From a checkpoint of a small transformer trained on Wikipedia.
Size: 24 layers, 7 heads of 32 (1 for keys and values), 13M parameters.
Architecture: RMSNorm before each block, no biases in attention or MLP, untied embeddings, normalized queries and keys, attention and MLP in parallel.
Training: 217M tokens, 6608 steps.
Each number is 200 + 40 x the weight over its row's rms, rounded and kept within 0 to 999. Layers, rows and columns count from 0. The size before them is the row's rms in percent of the matrix's.

# layer 14 MLP up, 576x224, rms 0.0562, rows 150-183, columns 64-95
099,165,229,239,228,122,217,103,243,217,165,239,197,241,212,144,195,234,120,118,164,215,236,200,231,175,214,127,178,240,175,215,221
097,232,205,245,195,281,218,247,159,221,114,181,310,260,181,166,178,180,202,252,171,215,284,211,193,166,133,211,177,235,219,178,306
093,181,212,250,178,120,304,172,180,173,157,198,186,245,210,208,242,162,192,218,210,213,105,218,211,186,157,225,261,235,174,196,202
102,201,238,191,150,202,71,218,185,173,168,263,192,207,222,168,234,213,191,126,260,132,201,224,185,204,229,154,179,183,251,136,204
098,251,195,222,182,171,190,163,235,246,274,219,168,219,209,277,186,183,155,128,150,208,151,247,207,196,276,205,229,267,194,138,157
091,189,192,174,199,200,203,167,210,272,188,203,224,170,249,196,176,225,255,164,177,245,110,219,190,205,216,206,216,210,165,270,161
112,152,204,189,269,179,246,243,211,192,241,221,161,174,201,204,124,270,269,202,273,121,225,129,191,192,198,180,204,212,267,152,156
091,202,231,261,224,268,215,198,233,167,268,219,201,233,165,236,146,261,229,208,286,139,251,232,176,227,177,224,175,206,283,150,234
103,173,164,235,179,195,232,272,224,191,209,172,231,112,217,161,222,171,181,175,216,168,200,145,207,195,175,221,237,209,189,141,193
103,236,188,196,201,184,226,162,119,234,257,246,177,245,242,181,220,297,112,142,173,175,299,214,284,151,141,185,245,228,209,151,151
095,227,198,181,237,282,207,200,234,221,164,225,222,221,164,242,274,201,209,224,155,190,207,159,233,207,287,200,256,186,158,175,169
090,218,217,164,214,139,186,278,243,260,172,276,208,194,198,170,240,185,185,179,216,151,110,133,136,217,190,213,289,195,109,197,160
100,202,174,209,161,145,168,248,160,229,102,249,194,193,180,153,270,206,145,244,275,198,232,200,159,158,195,185,167,192,299,212,184
096,164,210,180,172,195,155,219,127,199,113,168,213,174,176,168,271,285,150,210,154,208,220,321,216,213,213,210,241,260,246,207,212
100,161,195,214,249,265,250,238,222,284,207,208,144,133,125,184,210,151,191,177,246,229,221,203,174,242,120,199,242,242,209,214,180
098,270,220,241,163,142,130,214,243,207,181,222,204,237,246,198,180,258,240,199,250,144,162,191,177,168,167,216,93,198,164,202,239
097,165,180,252,227,283,193,209,190,188,214,240,189,219,204,172,180,255,233,165,212,243,190,170,241,204,227,223,239,302,189,200,141
101,207,176,235,222,219,151,240,181,172,244,92,254,148,233,279,220,225,220,158,218,243,151,208,163,241,249,193,233,138,188,135,173
097,175,245,164,264,92,270,142,142,212,209,209,205,295,247,190,219,192,228,249,139,253,142,271,263,163,216,227,180,183,204,179,232
110,171,197,191,128,153,210,151,201,220,212,193,184,215,141,231,240,232,238,179,181,174,257,271,187,204,137,193,206,136,155,230,137
099,137,205,195,192,217,189,172,166,217,216,189,139,182,204,232,213,251,212,142,279,172,190,233,200,173,229,186,241,211,269,281,210
101,185,202,145,198,246,242,211,192,186,215,150,226,247,207,286,186,139,203,185,229,263,196,182,208,207,195,209,174,274,145,133,200
101,173,269,156,207,203,168,209,246,126,208,205,217,278,189,188,231,201,244,169,194,189,151,213,186,185,148,215,223,152,116,171,187
091,154,178,194,259,265,202,272,197,195,200,118,179,221,177,231,202,157,198,224,155,192,247,173,233,139,242,193,121,219,174,77,233
108,230,204,264,144,165,224,148,196,220,219,133,140,241,160,144,216,170,236,207,192,195,225,240,194,263,203,191,187,194,177,196,181
093,139,222,196,219,211,278,149,252,195,158,117,190,187,245,192,240,136,203,142,192,219,177,222,163,265,188,220,202,166,248,187,242
103,199,203,196,160,68,254,218,197,235,202,182,140,199,216,179,133,178,206,215,213,221,236,171,223,236,189,222,177,207,155,171,112
100,210,231,223,191,201,154,217,275,167,165,193,157,166,245,116,146,164,200,235,181,277,225,245,208,178,178,186,206,190,237,181,220
108,211,261,130,201,209,243,203,157,211,194,258,230,156,182,193,221,144,241,141,190,134,228,174,171,204,269,216,193,202,225,189,130
103,174,178,205,190,173,157,188,272,223,228,291,139,217,156,256,230,246,169,197,218,143,282,232,232,215,237,198,180,118,213,226,199
099,117,157,202,190,259,214,208,186,182,197,169,186,236,249,183,244,122,194,141,172,216,199,254,210,231,219,246,244,242,308,80,282
098,201,157,241,265,259,169,249,128,117,200,210,174,226,205,194,189,216,163,228,217,129,169,134,178,182,223,228,158,224,222,168,209
094,230,167,193,226,199,161,286,218,243,173,138,211,287,280,279,244,191,201,237,267,199,260,238,203,181,292,224,235,217,202,181,233
107,160,197,181,159,190,158,166,200,172,233,170,260,139,214,93,171,165,126,215,206,202,224,177,231,207,179,182,216,189,252,187,305
# layer 14 MLP down (transposed), 576x224, rms 0.0556, rows 150-182, columns 64-95
094,253,210,141,187,236,175,274,218,215,193,223,250,275,233,269,272,226,237,242,249,205,110,167,195,246,242,193,256,168,251,206,198
099,306,198,187,277,204,206,213,182,206,274,191,239,178,222,220,195,212,180,195,157,215,282,213,159,243,213,211,167,236,179,229,265
095,203,217,170,165,202,154,222,180,206,143,197,194,167,211,153,169,219,229,201,220,144,237,192,159,190,241,162,155,195,211,199,222
103,243,217,144,167,218,144,199,167,216,159,181,213,155,209,167,270,185,215,200,128,171,251,234,295,263,298,189,235,197,135,273,226
096,127,175,207,197,208,200,203,248,253,178,185,184,225,168,191,142,174,232,215,168,210,184,206,201,255,171,167,184,188,192,162,194
093,188,231,244,241,238,201,151,287,200,271,175,203,194,226,143,195,229,247,188,180,163,231,190,221,212,195,203,221,275,288,239,201
110,168,225,257,189,265,240,182,291,217,124,248,186,178,212,252,210,196,204,165,199,182,204,122,218,176,243,247,164,227,245,142,198
093,190,183,141,164,161,221,205,203,189,178,245,163,104,248,181,192,140,157,178,256,213,167,179,191,193,244,254,146,258,147,206,259
103,218,107,259,135,222,177,172,158,273,244,129,256,178,211,167,182,232,186,180,244,143,231,152,181,193,209,118,206,188,143,178,125
103,225,215,123,149,155,222,179,233,155,194,203,187,268,226,312,177,196,170,240,171,154,178,243,199,192,239,244,176,199,203,165,159
098,231,180,183,217,112,188,226,144,167,167,200,198,239,185,198,230,209,126,172,220,166,200,188,207,237,115,126,170,181,173,232,241
090,171,191,203,212,217,203,189,144,185,223,213,221,206,215,174,155,188,199,210,169,248,217,93,145,195,154,157,176,231,217,283,227
098,181,186,174,185,169,198,222,221,273,201,177,155,204,239,294,159,201,174,199,241,237,237,165,164,204,153,231,218,260,219,191,224
093,208,172,184,198,181,183,234,243,172,179,247,228,171,142,186,186,159,195,127,187,155,286,212,249,197,147,166,216,215,256,151,177
100,197,195,243,183,196,172,234,222,131,234,244,161,192,171,177,217,176,217,168,299,159,185,165,185,182,214,144,170,215,199,158,290
096,235,187,138,177,214,180,221,237,137,214,181,202,140,195,121,245,151,186,213,163,245,174,168,132,144,203,279,173,250,182,153,283
099,197,246,158,200,156,198,213,234,204,192,254,236,194,196,165,135,153,208,183,194,256,168,183,246,236,222,242,233,201,216,224,271
105,158,237,182,181,182,175,315,164,224,129,207,207,184,160,231,253,216,212,203,173,155,181,177,165,177,177,227,171,150,208,226,146
099,276,246,209,193,204,197,218,174,267,249,129,171,252,148,223,209,182,201,155,183,172,168,187,218,253,275,183,219,184,116,191,236
113,227,229,213,187,172,154,133,227,232,164,234,171,206,153,121,257,249,231,184,188,188,265,270,159,204,157,194,176,136,157,104,242
100,252,245,203,264,133,223,251,171,311,214,232,205,193,263,188,225,198,198,275,166,210,240,183,135,238,137,193,256,220,218,192,178
105,92,213,158,187,223,137,144,188,213,251,231,202,249,149,191,215,167,244,177,197,156,206,167,151,244,180,243,187,235,187,215,149
102,220,194,275,250,321,234,203,158,178,171,242,271,160,213,126,158,211,139,203,177,182,152,211,209,227,182,203,235,134,182,207,141
094,236,233,168,174,180,186,263,231,158,187,207,222,268,147,218,186,254,207,134,209,161,195,194,179,219,192,219,156,195,200,156,239
109,242,191,214,261,177,211,142,188,229,261,218,226,243,134,289,159,196,211,252,144,176,211,196,187,171,217,151,278,172,232,252,198
092,166,152,311,215,215,248,164,171,209,192,292,253,221,190,170,187,228,237,239,178,180,216,258,197,237,232,180,234,203,180,248,216
101,254,224,173,170,161,200,124,216,173,204,96,133,194,171,173,221,169,135,221,168,228,203,182,251,199,235,222,204,236,163,245,233
103,186,200,184,194,175,195,200,180,238,189,218,204,164,157,188,274,195,227,201,177,130,196,159,189,158,234,237,224,208,170,236,188
107,234,179,113,227,179,202,172,192,238,167,213,222,180,266,186,169,140,236,203,200,177,142,132,205,153,197,184,245,222,196,165,173
102,173,237,209,214,316,144,272,202,207,177,269,207,229,256,215,204,197,171,191,225,154,191,231,156,204,125,212,161,177,251,231,171
101,281,139,230,181,229,165,255,258,222,246,195,253,190,199,154,181,217,249,232,234,141,221,141,188,125,182,198,203,273,169,118,218
101,166,207,215,301,184,217,231,202,206,188,263,210,167,192,219,229,162,183,177,163,222,145,197,253,219,179,93,264,208,190,238,216
097,182,240,168,268,235,240,200,227,161,202,180,186,216,184,170,230,255,135,194,202,199,243,176,167,196,221,211,97,208,181,166,241
# layer 14 MLP gate, 576x224, rms 0.058, rows 151-183, columns 64-95
095,137,256,189,181,239,195,171,236,266,227,221,197,182,197,169,257,226,206,234,213,250,188,280,302,242,202,151,162,206,185,186,229
094,207,204,128,292,239,222,209,214,227,266,184,156,256,187,239,183,264,289,191,238,175,229,229,129,257,172,206,158,234,251,194,169
097,215,164,230,161,196,213,203,255,226,290,167,297,242,262,258,146,237,167,122,237,174,171,197,241,183,184,260,218,265,221,152,171
100,194,158,135,174,239,274,271,192,213,214,230,174,219,113,127,149,234,190,210,208,203,200,120,222,207,104,213,217,215,171,166,164
093,215,244,273,244,190,192,288,187,297,178,164,192,228,209,316,170,223,243,230,220,236,136,184,198,210,162,242,172,247,168,200,146
103,209,206,238,119,241,129,201,216,220,163,220,188,247,264,232,216,192,170,230,133,250,180,207,210,202,206,260,227,158,186,247,200
090,142,165,165,198,104,222,181,212,242,186,188,171,177,221,226,229,188,169,223,192,242,217,193,238,202,143,204,188,272,201,184,257
103,164,219,224,153,252,219,154,248,274,260,225,125,198,232,188,167,195,173,189,159,202,230,245,151,188,169,227,140,169,205,193,208
100,215,198,245,206,237,207,186,215,265,212,201,173,232,270,183,122,151,125,177,171,164,248,172,197,184,184,205,176,255,185,252,215
094,216,258,179,155,248,231,230,267,204,214,157,213,207,170,254,212,207,312,196,179,241,211,225,196,201,266,212,190,196,230,185,163
089,205,213,151,138,172,221,229,196,182,218,266,202,176,199,183,254,174,145,146,179,173,191,192,213,236,243,198,230,189,147,207,188
100,261,251,216,248,202,229,208,229,275,181,194,171,244,241,229,170,239,240,201,162,217,175,225,207,251,254,263,203,219,201,201,160
099,189,223,163,192,177,227,159,171,151,178,121,271,261,168,204,254,300,188,145,221,200,198,213,274,212,199,236,178,241,222,220,164
099,209,226,146,165,235,173,198,229,200,233,169,193,216,193,218,156,182,250,233,249,223,170,204,178,141,198,205,134,165,198,162,235
096,176,209,184,222,239,267,203,265,177,224,206,218,228,161,163,117,150,144,201,197,272,148,181,219,179,168,198,207,188,202,171,199
098,185,246,218,163,276,197,249,183,144,171,189,142,221,131,157,217,172,197,230,175,201,229,209,162,207,121,158,232,212,94,111,173
102,178,257,218,218,212,166,142,201,196,236,175,190,220,291,291,211,154,123,211,195,159,211,247,172,214,207,287,203,203,219,147,170
099,258,219,160,232,222,178,97,164,189,158,211,189,215,218,225,226,208,206,188,221,185,164,201,142,194,162,287,198,175,181,183,203
103,232,233,202,144,175,180,148,201,154,132,233,199,197,239,164,217,178,237,178,197,272,197,196,161,249,218,187,135,160,231,149,246
100,187,214,182,145,219,197,152,198,140,206,184,208,192,189,193,217,260,250,160,248,223,183,224,199,219,221,198,193,151,202,213,192
103,207,241,230,255,113,220,201,210,246,245,240,213,116,255,182,238,196,275,200,191,222,253,164,219,190,170,212,246,115,234,185,125
097,211,208,252,218,202,193,169,105,201,207,178,255,209,292,159,108,231,174,208,250,188,271,237,173,151,200,215,216,178,167,189,207
091,234,252,180,151,121,193,174,166,168,209,219,172,230,216,232,162,225,146,228,227,211,146,167,169,166,210,284,225,184,207,176,235
107,190,189,188,275,152,185,204,185,279,243,261,178,254,274,292,155,209,230,225,222,256,236,140,119,151,191,261,181,212,222,237,179
096,228,160,239,198,182,201,185,168,198,131,229,230,208,223,261,193,242,225,224,181,211,179,202,207,156,187,222,154,173,185,230,222
103,228,177,221,207,117,167,185,196,281,255,167,178,216,232,175,189,250,223,209,177,272,157,136,139,176,194,185,214,188,232,213,191
101,184,274,200,210,174,167,192,257,191,190,194,172,144,188,200,224,205,280,230,197,214,158,155,187,190,177,215,80,205,198,178,193
102,175,222,265,161,215,167,203,183,184,212,209,156,120,255,249,233,224,191,118,223,237,249,145,192,201,209,223,248,225,155,247,227
105,247,226,238,169,96,193,257,180,240,208,144,165,193,245,241,225,187,203,210,205,259,183,218,161,141,192,222,186,208,195,145,219
100,134,273,191,254,140,177,160,194,139,175,162,130,194,262,190,217,153,241,174,147,267,206,197,204,152,229,213,112,95,168,258,229
098,162,202,150,122,222,183,227,257,197,126,198,173,212,184,272,260,207,203,69,242,244,127,133,167,187,190,232,174,185,217,179,118
096,230,210,230,160,237,233,209,186,192,247,238,82,191,241,240,183,212,222,207,159,141,185,296,172,180,246,173,196,214,163,209,167
105,177,161,210,242,193,251,180,198,201,184,253,101,211,197,188,234,200,205,252,205,203,157,191,174,147,126,203,213,238,112,175,217